Part of a small language model's weights.
Size: 10 heads of 32 (2 for keys and values), 19.6M parameters.
Architecture: RMSNorm before each block, rotary positions, normalized queries and keys.
Each number is 128 + 24 x the weight over its row's rms, rounded and kept within 0 to 255. Layers, rows and columns count from 0. The size above them is the row's rms in percent of the matrix's.

# layer 7 MLP up, 1280x320, rms 0.182, rows 407-488, columns 80-119
size [103  94  93 100 103  96  86 103  92 103 102  99 101  99 102 103 108 105 103 102  99  93  93  97  94  97 107 102 103 104 105  99 101  97  99  98  98 103  93  97 100 107  93 101  95 100  99  92  99 105 104  94 101 102  99  99  86  97  92  83  98 108 106 102 108 102 103 109 102 117 110 147 100 101 102 102 110  98 104 101  98 101]
[[157  96 153 146 131 150  77 118 110 143 136 106 127 130 125 165 104 180 110 116 137  90 142 132 107 125 107 138 146 113 125 147 110 148 127 160 131 150 165 138]
 [129 106 138 152 150  97 149  99 116 172 138 127 109 142 141 128 127 131 128 186 112 126 128  94 130 129 131 125 146 142 158 175 135 163 108 133 137  78  84 112]
 [133 143 155 114 133 114 154 102 145 160 150 121 111 113 100 104 193 145  89 161 117 166 122 122  99 141 126 124  79  97 157 170 111 150 133 130  80 138 144 141]
 [122  77 127 157 187 145 152 155  94 145 110 161 116 117 139 139  71 119 139 131 157  99 115 149 151 108 194  72 105  70 123 119 161 106 144  96 128 171 152 135]
 [160 147 170 154 102 140 112 134 152 103  73 165 116  63 128 118 149 116 106 122 116 148 144 155 123 171 138 158 141 103 111 133 102 134 154 122 152 133 116 115]
 [165 161 116 133 140 121 131  89 124  75 137 140 109 132 118 157 107 155 139 141 108 152 100 146 123  98 145 106 150 151 154 160 124 139 129 141 145 138 155 106]
 [145 132 121 130 115 154 141 136 138 121 131 155 116 142 112  86 113  95 101 119 116 137 119 123 132 105 129 123 118 105 148 140 136 130 131 100 159  99 159 127]
 [143 103 107 162 109 119 117 109 157 122 150 149  69 126 118 112 116 113 143 125 113 113 140 165 123 118 105 118 139 187 114 163 138 103 116 124 122 112 115 139]
 [145 125 113 144 171 121 131 150 141 121 113 104 142 120 147  90 130 124 145 137 185 132 117 133 105 105 109 123 121  98 134 149 125 134 140 153 133  75 107 129]
 [138  99  84 140 177 142 141 140 173 117 121 120 141 143 153 137 106 106 135 141 111 108 134 110  94 129 125  67 157 128 150 114 147 130 147 112 130 125 137 125]
 [125 109 114 173 154  97 100 115 159 120  91 139 132 118 155 151 157 134 133 137 100 157 159  98 132 152 115  90 143 119 157 156 161 137 145 133 157 123 106 143]
 [ 93 132 125 129 103 148 121 127 198 123 112 128 162 151 114 111 136 122 144 151 166 157  76 164 145  93 140 126 134 156 124 113 123 140 151 125 151 154 111 115]
 [123  87 145 109 168 154 169 130 150  80 152  94 131 141 132 146 156 150 128  99 121 107 107 149  91 139 135 112 136 128 122 127 106 175 101 107 130 147 101  85]
 [103 157 115 111 138 107 117 114  93 131  92 106 146 129  79 105  93 101 121 147 101 144 165 119 107 119 110 119 117 123 137  84 138  86 154 152 145 121 116 132]
 [146 143  87 138 149 144 135  82 135 129 126 128 153 146 175 105  74 105 119 106 110 123 132 132 128 137 110 123 174 121 163  86 115 104  83 144  96 121  89 117]
 [129 158 114  84 187 115 140 131  90 125 172 120 100 140 150 132  87 107 117 120 111 139 105 120 189 104 142 138 142 138 140 133 144 112 121  81 148 135 119 150]
 [151  91 147 104 160 135  98 111 115 140 155  70 110 153 128 134 116 130 164 105 150 112 111 174  99 105 138 108 103 116 130 133 146 149 146 165 121 128 137 109]
 [141 158 129 117 128  95 139  90 114  94 124 148 170 117  87 107 122 116 157 120 125 131 141 120 148 117 141 112 142 135 164 113 118 119  86 125 107  83 108 132]
 [130 139 106 117 137 121 157 102  85 130 127 134 163 143 133 134 121 116 108  70 143 137 168 118 135 165 116 140 108 108 141 111  90 134  80 111 115 134 107  88]
 [122 120  99 142 119 166 166 101 126 149 124 142 146 104 137 128 166 120 188 110 103 122 155  93 167 163 108 158 141 140 136 127 105 148 149 163 137 109 105  84]
 [152 103 125  66 144 142  81 110 124 114 122 100  99 154 131 122 156 106 175 114 133  90 139 153 100 170 119 121  87  98 114 124 118 127 132 135  82 120 130 150]
 [140 111 150  91 139 146 147  97 120 146 135 125 100 139 134 116 166 132 134 127 129 153 123 145 138 161 152 136 161 113 109 115 121 146  95  95  84 130 130  95]
 [ 91 157 120 143  89 147 119 164 159 120 124 122 135 125 129 120 159 150 144  94 149 148 136 113 126 128 172 127 150 151 118 138 155 137 141 116 139 118  91  83]
 [112 169 133 127 130  99 148 129 126 119 116 116 143 107 134 166 134 139 149 168 142 109  97 155 174 106 123  96 171 116  97  91  92 163  98 139 120 144  88 140]
 [138 114 114 143 150 131 140 106  72 128 164 104 113 136 143 128  79 153 156 122 156 130 146 102 137 126 120 104 124 116 139 143 121 179 150 100 157 109  97  82]
 [157 177 112 131 129 156 131 125 128 144 119 124 112 128 118 101 136  85 162 121 172 100 167 124 128 148 155 174 102 128 105 153  99 110 153 135 139 166 122 181]
 [154 122 126 111 132 171 135 108 107 169 113 118 180 166 149 127  99 107 136 119 130 108  75 134 156 146 110 122 156 125 127 112 141 156 130 137 122 130 150 125]
 [153 126  99 134 173 137  99 112 129 130 136 110 113 112 146 114 139  45 159 119 139 129 116 132 150 122 138 125 104 116 142 166  87 156 142 139 162  88 137 176]
 [101  96 138 171 147 125 166 130 115 161 126 113 106 177 108 141 120 152 117 138 126 124  56 107  64 132 186 101 130 118 158 163 124 142 117 126 142 142 139 132]
 [102 144 106 111 118 143 124 136 115 104 130 138  91 101 108  97  91 131 108  90 129 143 167 112  89 126 164 167 164 154 161 180 159 188 131 110 178 115 110  96]
 [170 154 126  90 139 158 117 123 148 168 124  92 161 141  96 142 119  96 176 131 105 151 133 127 103 100 152  94 125 144 126 146 135 123  94 117 142 131 138  99]
 [142 125 105 147 143 120 110 112 112 143 136 124 132 118 141  74 111  75 148 129 117 137 131 125 105 113 109  91  80 139 131 106 145  79 165 127 129 111 127 136]
 [117 101 137 116 125 102 121 124 120 126  94 139 147 109 145 129 113  89  99  88 123 167 118 131 165 148  90 125 106 166 118 150  78 116 144  91  86 116 164 126]
 [137 106 142 129 138 129 106 137 101 122 163 138 100 115 119  92 124 123 182 125 173 151 155 130 133 121 103  96  97 125  98 144 160 133 136 108  93 108 102 109]
 [149 137 142 164  98 131 120 139 137 105 101 159 118 123 140  49 137  89 150 136 119 113 149 132 130  88 153 110 130 113 109 100 121 127 107 134 121 118 116 164]
 [127 119 161  90 129 134 102  98  89 128  71 148  99 121 107  94 131 100 107 115 122 125 130 120  95 107  62 106  88 146 151  84 118 121 139 132 153 114 120 125]
 [124 129 141 144 155 108 141  97 118 141  63 132 104  96 105 141 153 138 124 156 123 122 129  98 152 144  92 147 139 116 136 127 118  77 116  87 157  86 132 135]
 [109 130 110 115 158 171 138 119  93  88  92 132 133 138 165 124 109  72 134 157 147 149 188 171  99 128 124 129 172 106 144 120 113 121 107  98 149 144  80 142]
 [123 148 108 112 137 100 117 140 167 174 107 173  95  82 165 127 149 179 105 132 132 147 155 117 189 148 160 161 102 136 124 112 126 123  77 122 137 153  87 129]
 [142 116  95 148 144 104 158  89 121 144 148  95 117 100 126 121 127 112 124 118 114 120 178 151 164 132 117 138 156 153 146  88 118 110 126 125 156 138 142 161]
 [117 127 145 155 109 124 127 126 116 130 167 159 116  97 149 147  82 110 141 131 113 139 106 139 128 102 192  86 165 115 119 141  89 133 143 133 198 135  99 123]
 [153 123 140 158 154 162 139 117 114 127 114  80 127 108 104 160 134 120 113 126 154 135 108 124 105 130 155 114 133 129 137 141 161 162 135 145 137 123 164 118]
 [134 184  81 124 136 136 136 116 126 107 143 122 128 131 161  84 153 137 143  99 104 145 136 104  92 164 158  94 127  92  80 130 128  94 148 123  77 131 128 127]
 [177 134 151  78 158 122 146 143 116 133  78 127  97 163 173 131 112 140 162 113 168 116 119 142 127 124 147 115 152 125 111 119 112 136 156 103  95 148 148 165]
 [155 144 162 168 121 155 109 123  77 122 199  91 132 147 122 121 176 133 156 119 121  97 167 134 123  90 147 141 162 116 134 109 132 136 124  84 115 136 138 127]
 [133 128  98 100 112 122 133 121 130 108 138 136 127 113 136 143 158 127 147 158  84 106 126 126 118 124  90  89 136 140 115  96 130 126 108 155 135  92 169 111]
 [181  99 150 147 152 177 145  91 132 115 158 166 144 121 129 137 206 113 129 139 164 125 147 120  88 137 125 131 150  75 130  76 118 104 130 121 130 129 123 141]
 [145 128 122 106 141 142 116 138  75 164 115 114 130 127 139 140 100 152 159 142 153 128 104  94 106  93 129 114 120 129  96 160 104  72 115 125 104 148 133 130]
 [157 118 199 150 133  97 119 130 113 115 105 159 127 173 112 108 143 130  76 106 152 173 143 123 111 156 131 141 116 119  88  84 135 160 119 148 111  99 184 117]
 [109 143 146 132 115 137 143 146  95 139 115 128 102 136 150 128 134  94 132 136  75 149 127 146 120  97 160 144 109  81 132  98 159  93  57  98 116 135 122 113]
 [ 97 123 126 110 144 119 136 120 152 130 163 102 152 113 112 120 151 151 132 117 114 145 124 177  72 159 135  76 101 138  97 164 152 109 174 138 142 121 121 134]
 [196 123  97 121 132 133 189 110 114 157  98 133 128 128 149 103 155 172 152 160 107 108 141 124 129 112 129 140 138 125 106 126 155 114 109 177 119 106 172 168]
 [137 110 134 126 120 105  52 117 137 164 114  85 137 126 148 113 111 153 133 133 146  77 128 106 127 153 108 138 119 198 110 140 112 104 154 109 109 159 152 123]
 [134  64 202 129 137 111 106 165 152 164 176 143 133 108 147  96 156 156 113 108 113  98 135 117  85 138 173 104 101 135 123 137 129 133 138 129 149 128 149 132]
 [119 124 113 164 106  88 130 112 112 151 127 123 132 146 131 132 130 127 143 145 127 154 103 145 121 122 128  85  98  77 143 126 138 178 109 129 130 133 144  82]
 [136 135 125 145  95 194 127 112 152 158 150 119  85 132 134 119  69 148  97  84 168 124 103 138 140 116 101 114 108 141 133 119 143 131 155 143 115 177  93 126]
 [148 135 136 157 121 126 117 166  87 182 132 105 135 128 134 139 140 119 106 126 105  88 134 156 150 147 117 151  71 146 140 115 139 128 176 110 163 114 113 153]
 [125 145 125 155 143  89  92 155 101 132 140 113 130 116 116 192 136 142 135  49 138 153 154 151 147 124  99 160 115 159 120  90 160 132 135 132 105 150 142 110]
 [117 176 126 121 149 108 118 159 101 128 151  97  98 112  82 154 137 118 171 171 148 130 153 125 143 134 117 170  95 117  99 111 122 131 109 151 108  89 124 121]
 [143 139 144 153  74 139 148 165 115 120 132  82 146 104 129 104  88 138 116 121 127 144 114 123 107 123  83 132 155 132 125 106 117 129 133 111 170 106 147  46]
 [147 113 137 170 130 133 145 157 134 115 142  84 118 104 116 115 129  84 158  89 113 178  91 161 165  93 134 107 129 143 116 129 134 138 125 150  99 127 143 149]
 [156  95 147 148 117 129 142 124 104 137 146 147 150 111  93 123 136 150 141 138 128 111 117 114 162 113  93  90  87 181 132 160 163 132 167  67 128 145 122 109]
 [120 124 161 142 137 107 147 162 119 125 166 106  87 135 137  93 144 140  94 110 151 115 155 111 131 102 175 161  88 109 136 120  69 141 189 133 144  89 130 151]
 [161 132 143 117 133 135 102 128 115 143 146 148 121 128 140 143 105 117 126  93 155  90 162 147 135 105 110  61 120 105 121 127 120 104 156  97 114 119 139 146]
 [136 144 113 134 178 108 112  96 177 125 158 145  96 109 153 102 145  99 123  45 159 134 148 161  82 125 123 146 105 137 119 126 104 101 154 118 146 133 106 111]
 [145 102 122 130 117 126  73 132 104 146 117 106 153  97 103 163 128 158 145 116 118 120 138  94 145 117  75 170  95 156 112 111 138 125 175 135 142 115 137 152]
 [141 165  90 112 134 109 129 155  85 168 138 131 110 145 155 120  93 165 101 111 132 118 179 144 144 113 127 133 117 151 125 160 137  86 153  89  96 177  89 120]
 [ 90  90 102 122 133 133 149 151  78 126 145 100 131 131 119 104 108 146  85 170 133 117 155 103 161 110 133 147 122 125 113 111  91 141 123 130 159 167  91 111]
 [144 132 115 151 149 107 177 135 101 104 131 136 129  83 111 147 161 113  91 166 141 119 110 137 106 107 138 105 117 150 151 113 150 122 144 115 163 151 184 110]
 [136  81 111 126 123 143 134 158 108 138 112 114  87 137 138 160 127 162 123 108 156 156 169 153 153  87  86 124  85 137  90 139 138 158 136 156 125 139 143 122]
 [123 141 107 140 137 108 165 112 107 144 119 121 129 115 162 148 142 161 115 110 136 125 126 132 103  99 100 115 136 131 160 106 140 146 149 115 112  94 144 129]
 [125 125 100 149 115 103 127  67 142 135 112 104 130 118 149 150 151 123 144 106 104 130  97 155 137 127 148  97 119 140 134 109 126 128 124 140 149 114 108 111]
 [104 129 111 149 151 104 154 133 100 113  95 108 128 130 116 140 120 148 181 158 146 127 157 108 138 111 113 166 107 156 155 147 101 116  74 126 180 111 149 131]
 [126 103 109 161 129 117 149 226 148 155 164  87 136 115 162 152 151 178 105 143 128 114 121 123 144 119 143 154 130 111 119 146  96 117 131 106 131 121 110 134]
 [141 145  91 142 140 134 120 145 147  92 127 138  91 148  98 121 163  98 151 149 125 143 148 165 135 115 162 117 150 130 181 110 100 173 127 134 145 109 102  87]
 [126 142 108 163 158 144  92 119 128 117 102  74 123 129 156 129 103 112  97  90 132 123 173 104 114 113 160 145 141 186 145 118 102 127 171 114 143 156 107 144]
 [178 129  76 155 130 131 149 116 141 126 149 164 124  94  80 117 103 108 129 122 111 131 128 159 162 164 114 147  98  76 100 127 124 153 153 152 129 149 169 139]
 [165 170 159 161 161 105 127 110 114 104 122 108 123 152 122 158 171 175  93 126 177  99 171 128 127 135 122 150 125 129 106 127 111 123 146 129 145 112 124 188]
 [123 120 105  92 158 110 146 132 113 131 154 108 126  99 161 130 108 113 178 151 112 117 113 143 134 122 168 137 146 162 169 121  98 126 141 109 149 120 161 131]
 [ 87 144 136 152 145 121 104 124 119 125 143 116 116  93 154 127 124 128  95 160 130 125  94 124 146 137 116 150 154 111 143 137 138 178 173 130 158 175 134 140]
 [140 157  95  94  90  89 135  96  92 100 135  98 156 153 122 121 132  88 127 149 156  84 130 152 111  88 157  78 163 156 148 136 148 124  88 177 120 129 146 128]
 [144  69 123 125 166 154  97 120 140 146 129 148  80 124 134 132 100 174 116  92 108 131 108 135 107 160 152 158  96  87 151 145 142 142 160 103  84 126 114  90]]
# layer 7 MLP down (transposed), 1280x320, rms 0.0442, rows 407-487, columns 80-119
size [100  95  94  99  97  99  89 106  95 101 102  97 102  98  97 101 106 103  96 106 102  96  99  98  94  96 102  97 100 107 102  96  98  94  97  99  97 102 102  99 103 104  90  97  96  98 101  96 100 107  98 100 101 103  98 101  87  93 100  84  98 105 106 102  97  97 105 106 106 101 104 101  98 102 101  99 106 100 103 100 101]
[[141 111  82  99 135 119 115 140 131 101 184 124 116 173 128 117 120 112 137 131 126 112 133 134 108 137 112 174 160 130 120 159 134 135 148 144 159 117 102 108]
 [136 193 117 113 154 109 118 143 130 147 120 163 143 135 146 132  99 107 124 145 112 113 104  89 145 134 137 123 149 105 124 129 171 109  87  96 103  94 124 137]
 [139 121 148  98 156 178 189 132 197 124 109 153 141 126 153  87 101 108 128 102 109 108 138 140 141 161 135 121  90  81 120 103 126 129 137 166 143 120 143  95]
 [ 88 101  82  93  98 189  89  99 118 136 126 118 151 123 150  98 119 166 132 155 147 132  85 112 139  95 127 169 134 150 117 145 120 115 170 125 153 165 134 135]
 [140 102 133 123 112 136 136 152 139 143 137 159 133  87 119 157 125 138 122 154 109 171 179 134 140 131 160 104 118 122 117 140 151 115 139 150 167 173 162 152]
 [133 126 137 134 125 123 120 140 109 108 128 163 122 150 179 139 133 123 156 181 142 135 150 103 125 141 107 122 120  64 116 120 146 127  45 148 113  83 144 107]
 [135 114 111 119 138  67 128  70 141 125 118 112 193 162 157 100  90 131 137 106  84 107 132 105  91 123 103 150 121 108 168 139 141  90 130 172 115 137 109 104]
 [101  90 106  92 147 131 142 146 130 153 133 178 101 125 144 129 116  90 110 147 108 125 144 187 113 122 105 115 166 127 104 117 135 116 124 124 142 147  96 165]
 [110 147 130 163 182 174  91 160 112 180 152 145 124 130 152 150 128 160 110 137 101 102 106 137 121 137 131 147 157 149 114 148 108 128 139 167  85 160 126 126]
 [114 119 148 159 125 141 160  80 135  87 139  99 102 133 113 152 167 113 145  75 151 125 111 107 173 174 137 146 121 121 112 113 130  94 121 103 172 122 158 156]
 [108 129 146 107 130 137 134 155 115  86 136 126 161 151 118 101 143 111 152 101 104 155 120 105 179 143 136  95 111 100 153 149 138 169 156 141 151 159 159 126]
 [123 146 134 142  98 118 105 103 133 165 104 107 101 122  77 107 111 160 164 116  91 132 155 115 116 122 108 120 134  99 125  98 123 139 164  88 119 124 146 107]
 [142 150 150 116 109 149 124 141  97 119 160  91 125 148 116  65 180 116 128 102 133 111 132 160 122 147 134 126 114 117 147 140 131 121 139 153 132 136 130 153]
 [127 126 112 108  79 120 160 138 145 112 156 172  88 153 130 110 132 167 132 113 173 110 139 122 160 138 124 130 122 147 134 114 158 119 121 142 149 147 103 142]
 [135 151 165 139 147 125 166 132 138 157 136 124 114 146 103 114 146 147 130 108 138 123 100 121 106 147 142 159  88 145 122 115  88 148 107 110 122 113 119  91]
 [ 89 167 115 151 148 119 148 134 169 160 173  57 131 129 104 151 131 156 118 139 150 136 101 109 157 147 162 152 122 165 103 122 161 138 139 118 138  90 127 183]
 [147 100 115 171 131 128 100  84 118 119 152  73 114 158 131 146 138 123 144 128 142 122 109 104 135 174 134 167  82 103 120 139 140 137 133 152 147 118 155 166]
 [105  86 140 129 106 133 132 110 129  87 114 135 139 123 107  92 132 130 152 156 172 147 113 138 148 125 139 108 168 124 142 152 120 119 179  96 106 112 141 151]
 [160 123 152 142 102 138 133 160 117 121 109 130 141  80 141 115 136 121 128 119 157  80  73 122 152 120 110 177 111 130 150 104 107 129  79 141 163 154 117 141]
 [ 99 130 121 109 115 132 157  99 104  89 120 128  99 112 113 128 135 148 138 126 165 112  78 155 168  61 143  95 157 114 121 167  95  90 138 114 100 135 124 121]
 [ 90 141 119 143 148  99 160  99 159 100 142 142 138  87 126 133 126 152 136 109 116 119 120 189 123 118 153  84 163 128 131 132 119 108 111 103 142 149 128 192]
 [115 147 159 103 136 140 151 109 154 134 115 110 154 110 175  71 150 110 156 119 159  98 142 122 149  76 123  81 146 138 143 107 163 146 120 123 112 149 152 146]
 [170 120 169 119  92 129 143 129 132 107 120 133 102  99 114 106  85 136 112 129  95 140  95  77 122 172 110 142 110  69 131 131 142 127 155 147 116 139 173 145]
 [146  61 137 148 123  75 140 181 125 101 177 115  97 114 154 104 128 154 144 114 147 147 136  97 132 108 155 180 132 144 141 119 136 130 138 142 122 125 107  95]
 [151 134 120  96 147 108 164 120  86 127 154  91 143 137  84 154 119  72 132 135 101 151 183 116 160 158 110 122 113 138 135  87 121 127 142 174 125 157 142 144]
 [130 158 108 180 177 132 129 129 144 140 126 138 106 138 109 107 128 154 139 161 124 126 143 133 121 148 143 171 120 144 133 159  91  75 130 109 122 160 144 132]
 [121 163 140 148 124 161 118 101  98 134 171 156 148 185 120  78 107 129 132 158 125 140 143 131 120 124 133  72 117 146 147 168 113 137 109 154  93 103 104 168]
 [135 147  85 112 103 125 101 120 117 145 172 106 105 125 133 100 139 113 152 127  91 148 118 172 141 161 111 166 165 123 148 167 128  84 158 163 180  99 162  84]
 [119 153  58  83 115 123 164 142 146  92 140  87 124 135 116  93 167 147 140 111 136 138 125  98 166 129 110 124 144 118 153 123  99 133 137 121 108 123 144  69]
 [150 107 123  91  98 143 139 120 106 124 150 116 198 115 113 154  95 154 101  93 182 137 102 162 134 177 136 114 151 158 114 136 113 163 118 102 139 116 160 126]
 [104 150 107 158 111 112  88  92 135 127 116 104 124 136 135 159 140 135  99  99  81 119 160 147  82 146 144 118  86 136 117 153 134 144 114 140  96 114 123 130]
 [158 138 131 169  87 143 100 158 157 136 132 117 146 101 110 126 164 146 114 143 118 133 125 152 111 156 109 150  93 152 123 155 116 124 176 157 139 133 114 120]
 [108  98 133 143 141 113 144 135 104 108  89  97 140 154 119 156 119 110 106 114 122 160 124  92 119 143 161 171 134 105 166 161 187 133 122 140 150 113 132 154]
 [106 107 138 172 116 103 127 131 152 114 143 164 142 122  82 103 111 129 145  76 120 116 127 136 130 178 111 123 102 148 122 110 155 161 125 119 137 143 120 114]
 [138 187 130 107 114 150 101 133 137 114 126  79 146 107 158 107 118 123 144 129 135 145 172 123 155 110 112  93 167 123 112 161 136  85 105 176  74 143  82 126]
 [157 145 101 143 119  83 111 138 119 124  97 142 105 121 143 127 135  94 127 134 138 163 129 126 108 116 131 111 187 127 158 133 140  87 132 118 126 169 125 123]
 [111  94 128 112 122 126 129 171 148 159 119 108  94  70 128 102 128 128 111 106  91 110 141 118 121 107 164 167  68 106  96  82 102 117 114 123 105 106 132 126]
 [139 134 127 127 122  97 157 118 114 122  97 150  71 145 149 182 126 120 123 124 131 174 167 119 154 118 153 142 106  86 107 121  83 167 120 130 135 124  98 136]
 [147  92 159 173 120 124 123 110 144 120 133 136 145 112 108 123 131 111 111 115 153  95  92 155 108  89 134 124 119 111  99 119 171 181 119 134 145 155 133 121]
 [136 145 122  91 130 140 125 134 139 124 169 140 126 133 129 137 130 113 120 145 212 123 117 163 185 178 130  85 108 146 141 127  91 117 104 107 130 105 112 129]
 [117 111 106  94 124 132 130 103 135  86  83 155 109 123 116 149 115 114 142  93 124 106 129  83  86 108  83 150 100 147 113 128  83 149 132  89 127  97 159 116]
 [127 146 109  76 131  95 150 142 124 109 115 135  94 122  75 207 130  99  81 163 151 169 134 157 150 135 153 134 161 103 120 133 125 161  89 104 180 119 112 116]
 [106 166 147 102 116 101 177 152 135 139 129 136 125  94 119  77 120 116 126 157  99 133 121 115 105 142 130 137 130  97  83 175  88 112 123  54 119 120 131 123]
 [137 113 118 142 146 127 141 123 117 118 104 106 113  93 121 135  90 130 165 116 100 141 131 117 157 120 149 102 144 113 147 138 163 134 118 142 134 114 134 199]
 [154 112 102 156 139  69 122 147  89 126 142  95 120 109 120 125 128 129 124 130 100 113 122 113 135 101 125 129 129  97 127 133 114 192  95  93 122 118 109 138]
 [ 89 165 172 127 179 100 104 162 143  92 146  87  64 105 139 150 132 107 111 127 113 175 167 159 104 148 129 130 123 136 133 125  82 141 108 144 155  89 140 110]
 [116 148  63 163 131 128  90 144 149  76 159 108 163 143 113 184 103 161  96 121 129 157 144 143  86 107 125 122 115 150 112 142 159 146 127 120  95 145 131 137]
 [160 157 112 149 140  86 173 122 145 113 134 146 142 127 115 112 128 136 167 128 116 146 190 112 131 124 157  73 114 132  91 149 121 126 112 122 116 163 132 134]
 [ 93 176 110  94 116 146 120 160 126 154  82 121 130 136 109 118 108 121  92 134 132 139 129  85  96 110  90  70  83 164 122 161 130 100 146 132 141 122 108 144]
 [158 134 153 107 131 157 116 135 103 142 156  48 100 122 155 110 138 122 134 158  76  88 127 149 125 162 127 153 152 127 122 134 108 160 131 161 121 121 125 130]
 [126 172 120 159 176 153 173 122  91 166 157 129 161 137 176 133  87 128 123 168 140 148 113 123 108 153  96 140 131 148 121 123 118 104 131 154 116 147 151 123]
 [ 95 124 117 123  85 104 140 149 146 119 120 125 114 157  98 156 127 124 133  98 131 147 135 138  97 132  84 115 133  63 123 161 137 124 138 101 142 109 141 123]
 [121 116 113 112 130 123 127 138 106 115 146 122 101 105  98 170 144 131 142 117 123 126 126 153 116 136 150 118 127 121 109 154 144 100 166  98 131 141 131 155]
 [150 101  46 134 156 141 149 114 116 171 123 170 131  94 123 128 141 146 141 120 179 123 118 150 143 135 158  99 133 145 114 116  99 157 154  91 119 183 185 138]
 [146 135 167 120  94  98 144 123 165 130  86 138 154 176 106  96 159 130 104 144 141 144 114 133 160 159 111 155  89 148 132 134 126 119 125 122 155 137 151 135]
 [112 111 114 168 148 104 134 135 141 150 135 155 123 129 139 144 133 133 102 175  97 104 112  92 129 126 138 131 155 111 130 113 113 123 141 127 125 121 126 128]
 [151 157 164 109 102  92  80 121 149 147 137 124 171  94 155 100 171 135 131 124 116 136 127 153 130 105 146 166  75 138 115 117 117 104 116 117 143 148 139 105]
 [161  93 136 124 119 154 108 138 103 131  99 134 123  75 157 131 124 111 169 120 114 121 131 126 110 159  77 188 123  82 137 124 149 135 124 161 116 172 144 128]
 [ 75 155 117  97 136  84 129 123 153 166 131 155 125  99 160 110 117 139  75 200 124  85 131 170 158 118 135 119 122 106 110 143 102 137 125 128 100 136 157 141]
 [117 132 128 140 160 115  95  67 166  89 101 134 103 154 144 146  93 145 147  91  89  90 165 100 155  93 130 114 102 116 148 104 116 124 172 165 135 128 110  88]
 [ 92 116 119  85 119  51 144  98 136 117 143 116 186 121 102  97 152 136 141 119 178 164 135 147 125 129 152 132 150 129 100 133 148 158 108  89 163 109 160 147]
 [ 72 108 127 163 107 119 116 134 107 101  90  81 125 122  95 118 125 180 128 145 118  81 122 103 143 115 134 153  92 142 156 139 143 147 118 117 109 147  88 127]
 [ 91 122 139 169 174 121 141 154 181 124 142 149 107  94 137 168 124 134 128 146 173 116 138  92 142 133 154 180 147 172 158 134 121 116  80 110 136 148 133 140]
 [ 87  95 118 122 148 109 121 163 144 110 149 135 127 128 109 127 123 170 137 124 109 132 104 148 129 187 138 148  79 135 159 112 109  98 115 146 169  99 128 140]
 [130 135 145 133  69 150 112 130 129 156 157 139 137 116 166 179  99 145 162 165 120 150 140 103 145 159 133 117 163 111 143 144 121  89 131 128 100 117 123 139]
 [179 125 134 110  84 172 101 161 128  92 152 141 133 139 132 111 102 136 118 113 163 116 113 125 125 160 129 126 142 119 112 103 166 127 152 147  93 110 126 157]
 [156 153 140 162 141 107 136 130 113 116 127 156 116 129  98 126 109 125 162 186 115 123 168 158 116 178 116 100 149 119 138  96 103  99 182 127 133 116 125 119]
 [141 145 148 131 115 109  96  99  86 133 125 141 140  92 176 143 145 133 140 156 116  93 127  90 117 138 142 144  88 114 119 116 112 137 152 154 136 143  69 111]
 [ 61 113 152 120 129  99  96 145 160 147 134 131  72 173 138  96 157 136 173  97 164 107 150 118 100 100 136 125  86 143 130 120 114 163  89  98  92 147 128 113]
 [ 63 149 140 159 112 111 147 118 161 119 145 169 101 151 136 111 164 131 115 127 129 120 185 106  94 136  84 121 147 123 133 107  72 169 152 157 130 132 114 122]
 [169 117  81 132 106 166 122 137 150 141  89 167 110 137 131 174 100 158 114 105 117 113 130 151 175 150 133 153  99 114 113 175 142 110 137 139 156  83 141 185]
 [123  96 117 118  99 105 124  80 134 119 109 102 136 117 156 123 127 131 152 107 130  93 117 128 137 125 135 125 149 123 120 119 100 120 152 142 161 134 156 123]
 [123 179 154 165 147 132 117 143 142 114 165  43 128 113  91 133 115 123 120 111 142 115 111 127  94 159  87 143 124 112 155 103  98 109 138 121 151 123 111 123]
 [148 148 131  70 131 100 163 115 154 121 177  88 140 172 138 130  90  95 128 129 147 127 131 164 146 117 150  74 142 110 136 155 145 117 103 140 129  98 105 103]
 [ 97 101 128 103 111  90 142 139 163 111 109 160 137 186 136 126 111 153  93 118 152 146 104  69 149  93 139 141 106 144 104 148 160  79  64 119 103 106 107 140]
 [137 143 103 102 126 116 164 158  66 133 110 140 137 173 134  99 153 101 122 121 144 170 141 109 132 180 112 108 140 120  83 154 126 118 137 170 137 109 126 131]
 [ 96 164 106 143 150  69 147 101 110 144 133 145  95 151 162 110  80 129  92 125 147 146 151 118 120 112 128 124 113 119 126 154 106 117 126 127 118 151  83 190]
 [157 129  86 138 118 162 116 108 128 115 121 146 139  81 158 145 123  95  98 161 149 126 135 123 157 123 126 116 122 158 102 137 157 112 179 104 152 123 153 122]
 [112 121 156 120 101 104 128 141  78 136 155  91 120 128 119 162 140 129 170 125 147 158 169 153 103 163 145  90  95 134 163 124 121 154 119 147 142 116 112 190]
 [131 139  91 148 100 152 126 127 143 132 133 161 168 132 124 124 108  69 114 143 128 112 123 136 140 116  82  86 100 110 184 148  89 112 126 134 179 120 112  86]
 [112 103  88 116  88 108 120  86 118 108 139 115 128 140 105  91 118  62 119 112 155 123 132 127 110 125 130 120 118 115 148 111 135 118 100 164 122 105 117 141]]